{
  "init_std_down": 0.00482,
  "beta2": 0.99,
  "final_lr_fraction": 0.0
}
Each number is 128 + 24 x the weight over the matrix's rms, rounded and kept within 0 to 255. Layers, rows and columns count from 0. Numbers have three digits each.

# layer 8 attention output (transposed), 192x192, rms 0.204, rows 39-63,102-126,166-190, columns 64-127
097124136134185146096157154102143113110120097132144136130143115138108114165146108125141118121103161072089177111102074130103176118141123124169171101123164129125165126115167123152102132093179199
128171116134099140120142112102089128182107118127155131131154143144111142156126161128143119154150146127163111102184136080114170136167117104140146132123151087107136100124111122145115107137129125
131099175113077125122141155103101140124107121161163113088106126157150124152139153137128131137130164128108122145131133136070147115098103133125118138138131139140154140119098104149106147163112128
098091128101115106168086100128166142138145161131161124207139128145114116137167099125155136140139131141082136148155102141087114163165114128138152130108119106170119103128100145121145154134092107
127183174089125142120149089121139157118159147119103084133094132126169119159124138077107139167134131091102114173113085111109165183107128186140115160141107118132143125092137113117151169129123175
107085151135140134107122181077103144092125168124090103098170134093133106142116131124159103100142102159115101086145194138115143131139120132095103108145127123102124107126112105109116074150098133
111117116095135124107113127121154150125126049106165163123128152115131035111197105127149137132090142160134073146108105075127138135111113151100174128158062103099194153153107112186089092114145124
137137136140117135096139090146136212142123114142144112115143141085127119148113124142123147167125099160146161132078150170128168121177120130198108108124121153141136121140168153175151122118068101
154119112126162113136053131103101102116113078137138117150101121120140158132095139126123108123159153112175157115122086095134112121142135151151103123142097085129154119152193121116102151145110122
122059143130114118129112152151152141171112105130154079128149145108130117156147185135123184132136149118189141104160096129103093143109126104133143157104169150138155150150156112099157126106116116
137133121100141111112092120144147134122126135132089137134152106115115131103138121138135082129096089067144153128191200116116146121112125129081128147163109119135106138091139140081122108083114156
165131135170156135102171171109089101142106154084129183137159112070109126162136117179154139174134120149126130085116149112106084144137170128167172152119105116119167127107119122106117118120155112
138124132153099167134132090166140178133148147124152144144085099152132119179113131094115137107155130074116122157102123100100111111145161111121131137166118146104137129123133064117161121166156123
150150133118149086112153131116082137127114114082116136149135123173109132161097138086151112125104152105155139143134166113143138083139165160128121112155129116135117116128112105079115148141149136
095130128104096148152103127139077083147104107125110142160069091115141148152129133135166096102142113128165144193087157138119135131072160136143138099127124123163111127122104134137136141146153108
142151118122102098142088126153148123120144133090117115150145141125163161118116130107148153136180140110100115114130081151109108114166125073193154146153166153058143120167145141160149108121095109
162145085115137154129161179120179193113132117104147113107115176126103128132150168145084151133085125126122130114136162131152122139149118114129062104120124163086068146103108149135139128117162136
139083158118139096142158143112086133154100113148099138097138141124142137099122130088106098148142111113092181118110152185051141132125135104109109108160129135108105168161104078144129104104108117
133119130120139076141111142088101146142171119106176131086181130140093161116115085107108117109076074125113160121109132154113121093113127133091131126130121148145136092189106134104159141126100152
113112141138118121152142124127126110112111126151137104128147126152181110111109126090160160152160138131118125138135121148127099100103100126107127129095133126139107145126072118136113149085145139
112160113108107137110143143113134170105084141102139056156100151161188056142155119106123151139123118113125140065168133151127086135113146168145156077077131154130148117164164097148117068157147134
135113100064142109118166114124103141060145121157112113118082111140103172161163121104073110146136135126148137108117112106142091137120159101162075136166163134128152142187107102080074097100134146
082110152138102112146118100148116146112123131091100158144125114134097106141082111129117136125136085180146118153105145149130128101082105046098095137142130155097103117142165135183102056154145157
126130097187147138101103125091121109138114073154121133108146169137118137125120155112093142142140111109155111174145086109121084136154137101137118140131127105091104132142126096150120154149097106
134151130138145175098127089174139143119195156110095096122139160112152174129106156133144137171116108126177095138119154102131162166096172101112135099107144164119148181158154170131136132129110101
157153152134111103122129140126088124096125076169177118141090198117169156148130141143124122094135125105137173137139108153131125109154123155115101080105108143080125109122108140132165094148135177
130112122165146131112138153128165121134114068154123098164136122140124126128156139150125102115128131076085153117100115140108195153132132133132173074154154162129085135136158125154089128106165146
127163147106108118133134131107135131170095156103139135156122162127066086143132142175139081135134142130132083095178132139098166175121112088109142097139134061094153096131123158147129136128125153
156128153103084089088128126112122126149175126157167072149132105129157123104136132117118139130138152127149154137089136088132121114102157113124086163150144101153136128145082107171107153147133127
076088123105134146144098109151118151143156149118149139158143143119131107112185066087118109141100115106115112099141143151099139143127125105128140104125144114144083136111093107116126147157147096
110157125101120139139151114159125136129157112154093113114138137148152135092138160100109171144146132103114150115121118141121155147138121141178145138153086128141139125122149084120122164144141171
142084098123161134095121162070144129105113146141091121090151176129127123121110112128165099097141094168113081135121151164130155177147147132072095108145129172130131121142059184149113107092130108
119104103137122131103112110142133152103150134161158117103104119119130087114174120130180192153113134167151095139108115134169168146111108087099156118129066147117163116138159111133095126124125111
124114094124135167115148084145113189109101111163150110105156092134130079046109128128123129151167115178154143101068136117153146154170146100177139110159128159136124098122129152147107107125069107
155091163121152118153115127133151112097102109111166127143123099143120129098064147140095115130180126095164129135105093135116148125120157145133039116140079114117135150159165145127107124104164152
111090106163118122120094159147107121140115153119104128115113118097127087112102177155140196099072125109150118122120079082093084180095136059128136135125154105122102144135186102153115119156135138
084169099096124132076087113167165130143098186114091186140141092108131154135156119138120097130089094119115128123167177122085137100099139129106174182133113109129114159127118151088132137138126145
184074132192163109161150153126070132147100139125111143128138114114108113083110109153111152166155115101147146098127180119107092141147164121107130137143124122169140114134151157109149137106128118
131108157146126148121156140148154153108178163101098153147123114158134115135160154084137143102158153062097114122098119100141105083162100110128126128181121159089137118064111087121157086124147113
156117146134148113118095153161105141133120134092063106145128110196134152146071109105108135131056140102159163160124168124130124136109102123133119119179086098154122131122158136095129153139142116
098106082115094126174120173106093124143131121057130141149098090116115153117125140128127123109124159124139181172097159117119163114106120129152146136119156160178096139108107165117105165115156068
151127122150131121152076136136110107162139149095141125115125109125183144131146119137149135120201163106106085125121095151081091144115145093147167138156131144074137190133111140159167098128103139
160137084140145160172115125116168144122177092140150092136145125165114096155127125159110158152117145087157140164134135143133136134138130119157090127085150087115065108086080131126156125144155165
171098118135106106145153144131089104172108132130132146133174153136136126163089112080179107150137146094088142092094174141089152120129114126147134141151122141100141162123130101189166102130135167
057134119100120107106120153094106133120150125129158148113150153124086160133132102137140126077084104122097158085136127176145119112104135151089169111134136125130080157175085139116116141123134141
138174137127141129129134147091118153122115151149166130166135143159184131130105089124152156153168081134110128141122093163102140110126114153116104109069110137187132143112091102187122146078156130
100130120118108120086150158096183136135131167086157102136115162119142079100157133115096098166132092113118130078173138147105083131120121128147121076135101157138133155194150120167102079138177169
116123130082102110128153111159152125080138114136123090122090090123077158093153125083127095137144121139149130093151156121130087097105133117121114133167177113135150122211096112111095116089146151
109068145153140105136127086155117113138156138129148171115115133152117100159094106107108157155123105167142139131127127119117124096090126083152093134127134147103137120230126121143084055149145110
080126135150139149089081116135156116093148087143063100084119151127136146146159125115107152148153101098134144135124126154094102110123124112137130146116115074109098144110169128158077122148120138
152140149107111094123097124136140144145110114147108131137117169121163131152129146120134112132124130139131134152145111151130144101174115140126115090164109137121122105105095136128153092117148148
154144149128125098128126128136101150116132141142130097138120141145125134187135142113136142125134137106123133138139161157122181098155133141134156100173116126104108162136157111128098143117111137
153137148086127125152109134134129160172121174084109129120107135123125099168135132150141157130130164134140100123160133144119155125100122092125101106143118072100129125105123140129150144138115143
149122140087141115139117156109129154152146122119137105124127096120145128152126125144112086084121142114159158096099112118088122102154150119118112164129149133139136134149117072164102132133152131
079122117120104120143128128156122165130136102121152137130160158118131103164154077109140119148117121157105113108112113112136150129159132131134126098113120111147126146111103111102117143152113122
142135118099120151119133132096121152133109121135139123136123123152141129105130175116103132143119119129097144129136122153109121130095131126168141129133112140157121118147129104111099144105110109
123106108152140138114143127081140126123125125142117098109162133091110132132106136139122143108125131147138107092087149151177123123149131119087114115107134166156133082152073132134121126113149112
129089108122152197092143162129131131131114136159124158117125122129139117074102135139118182104113133149126092164144136147126168141118165124086131125133135153108122126103146122129099120108131137
143130133126116118086165108142122133134166127133153102114146135116144120109106131121160138143132144122147156113113109130167135147113135087158173137149106115125145076095137143139160126129123123
128139160088117093125115140109134130128108143128165132131159106127158122127100116163122120123182154149153119162097134101110129123134135127112120131161103127132129118155168188114134120112144147
131149134151130108117113116157105118161114144114119119116125125108091122155151131144142143120116148105153146130134118142138092128119127082115123184113135090135103147127153122152164161169133121
095135132107135147096118111122137131161085160142119172116129105144147140128121139134106138145112105097156131133143162142095134126106129134119166149145104124124117124141125148133147122123162157
154115123168150122156139135127110146147088150108103125104117129133117122125113136164123111139153135148123149128122141130112128111131142142100139098151131114145116136117112158099157109097134123
139116151142132153119162137135132129115152156097126153117088113143115106149119164097112121099172151114117117092090129113127118096128112128089162118139111129115112134091111100128092100156115096
145109129147129126121089127136127088148155140118095109132136099169124185138109094159144104113073143119129133126110130113185164152122088137151137131162067128156140113103148128155138130127149132
113119134104150133125132132114102134145150145074153180168107114119126108150161116110145147116137164132112188147147150097099121138123103107130129133123154131135140136093103136095118153124155079
121114141116126105099088163112104139162150145115126114111108133109131174146139145108126135127173139107084087125105115107122082122076139105130129133118117142088138147124109117117165105125083163
144121103150132128168113101126116139101149093139115114150139098168127099122148142117104128144130138096167163153126139160121134132137149131108091125113172115115096154115088112113110124121103129
133094107140141100136133142109122140134093132144100143120132133121121100102134115086134132142092121111102141120121120104087142139152141111116121146107129151116126152154101130176133091125159143
101115154129144130132137143148124127106171120131166132104140141120103147149150130153129139116104098112084156119116117160109124086117103160110155105146132131120101154150159120142120146129142120
144147105145145117105086122102090158099112141123139118164142129110130135089137131120158129149180089136142146146102110133142151104149068135139113107115145088126137129107134106136136136104142096
138126126132114156093116140132169142140074149121148119122113118105138119115131120134131134157139141136123139096159136120125101100138111130148116139130117144174122170153173151146103083121151171
095132119112139082118135119130149114096125113100124122137116126165103133092118160074109097133132145140150125089125127126165090116112120108081104101120156101126139122162144130127171120131137125
149126141114103098140143098118118132116117141112145163146100145123116151152127077104149170106109130157137088142098121136117130090145155093150090163135120118117112095184096121128095088122135126
116105116120145130084109125150161101113119115127068138110125127086183135110146112147151112144133115132135150115113129166099107123116140114126140132134119107129114168100147137118117124152153144
# layer 8 attention value, 64x192, rms 0.275, rows 39-63, columns 64-127
131139122102183123107146141136119129085141160153138144118112145093078140094113138140112123127157134157103102151125147134135111083141103103119092092103119098141129165127118119116153152125146077
103136151141160160081093108094130132146135140143151094116103099159128117138173117098083141142150097120156123132104089131149068139139118117097129112112167125150106130090084113086109176149162126
123173148135106134121166134136136154133114172112110164139113129115141112115143138125127122163129129102120112127104132142118167125118100142181113136141147145159106119113097128144177120086079161
151070136132119089104137135124180070078104141129126072138121152126119111144119170162104080174152097101155117150119104096125147170127103154160156147088129157101097133124132154122115109138101103
124151144080116154153134112080142106096132133126119135142151160140087129130119132156118141108101133161130172109107138136099118099122129102165119129114132095098106132162106167102133107142126101
129103162121142118146108190164158117130100128121150134142122099102145157087126140122099141133120114114125143136132100139167137110151108107139121145102155139138140126121129138156138150117121151
158112153136135111131152135148154160116132122111083137170120158150153188125105104126123103141146136133130110185155103074116080147104117114133145131107147118130111119151142148124178136139155069
163157148102094134110124163160130168136156124156108132147126147127151164080108136147133134122122191108129089152161122095138124130103167124131084125117136147157103125125123118143138127156132152
091133117089166123109094119124134190157121141152126139148164167067129099118168092163136118110096154156150097159147133112141104141097176128111129158121170171108093071123118112118103139136095146
131094144136157107123179114140127086098152125125125124125135126129131129141119120082157092144118145152163153120101129162146135131140156132101115116095150102073155123126102166097148133104143138
104140187165137098138112127103173107113116066156120129099096145157152133119129127126151151116168120101069144146122123140105157105114139118111099110138112159093148143133114126108081133151109075
092153144094148091129063117179166138149143124131115083155121143114128156168131154097156127134132109099079149109169141099159149165097145166126119127131095144135122091130127138094106080091159141
112146163153125076137135144064109116094160115094124107108123136160133102116112097128118153156112110210129099139075110156129174175114103106096164129121126093159090143159094125118133118112144115
133112177140108146119085125122100127108139096129146088139135143084138126115139122104144120133145126122149114101164134165129099106128128153115165128154153166137102111112118119124131116137090100
122191120139152102144108107109135123122127095151113151174158126097108107164150157091123118104115152140151141118145139074155108107140164131138145134124099154070168132121126114075110068130127142
080138120153141127116171099109176134153142133133108076155131159105129107147096136097112146093093122132136183122119174119148197104127098116109098111120131111157115043176122142089139192127106116
144126159101084111121177108120095162131137104151116140147147129112147136108080108146117154091153101123145140161112110152134141129121154111103175104131118153117126168072135096115090140115130110
130181123095151141150079136127157091112151089125164155149107126135107118110153123118133188114130111131106118152147083154140117159142166144118111141116129116144103138094110134108144139109095108
155145122128156092132140098136139143181121114119149155162161105136148157139108163123122115118157115134110116163109124119107119144123135130142123135054143142112164174101138098129126140146075124
135128082163143127129135091140160115159132104137106105124135121103122161129113155107126112134162122134120131097144125139138088085133110140134145159167125142121130128120116177141135113098120119
167134119095149131179121116164085160146144130134088131116136102141142138146158074113097103146077144117082096091109117145157136123187157116111075109100142091111129137059089128142134141140127147
080127141157170102089099112138150146154106147157104164167126124152149048134118120167103166113105110112117157152126156124137140130128145153081151136095157103140110145158108120151146159168108139
149115092117100147149142139119138128129111147167163095152102125164110164123104154087150103099046117138132146147070105129167125134148107130108149120115147141119128136113125136170162135142106148
126155098136118130133150174152128105149137106121123121149124133137132083161148129115114152108193143131137123102134126129174136117121114158112131119073100170085055123141123139119136120128137151
125154145117095080092130113062123128185128134106108171118135109146127123133168133162136152144095120159133147135181163175087117130127083131101133045134068143145113071126176135156138159141108114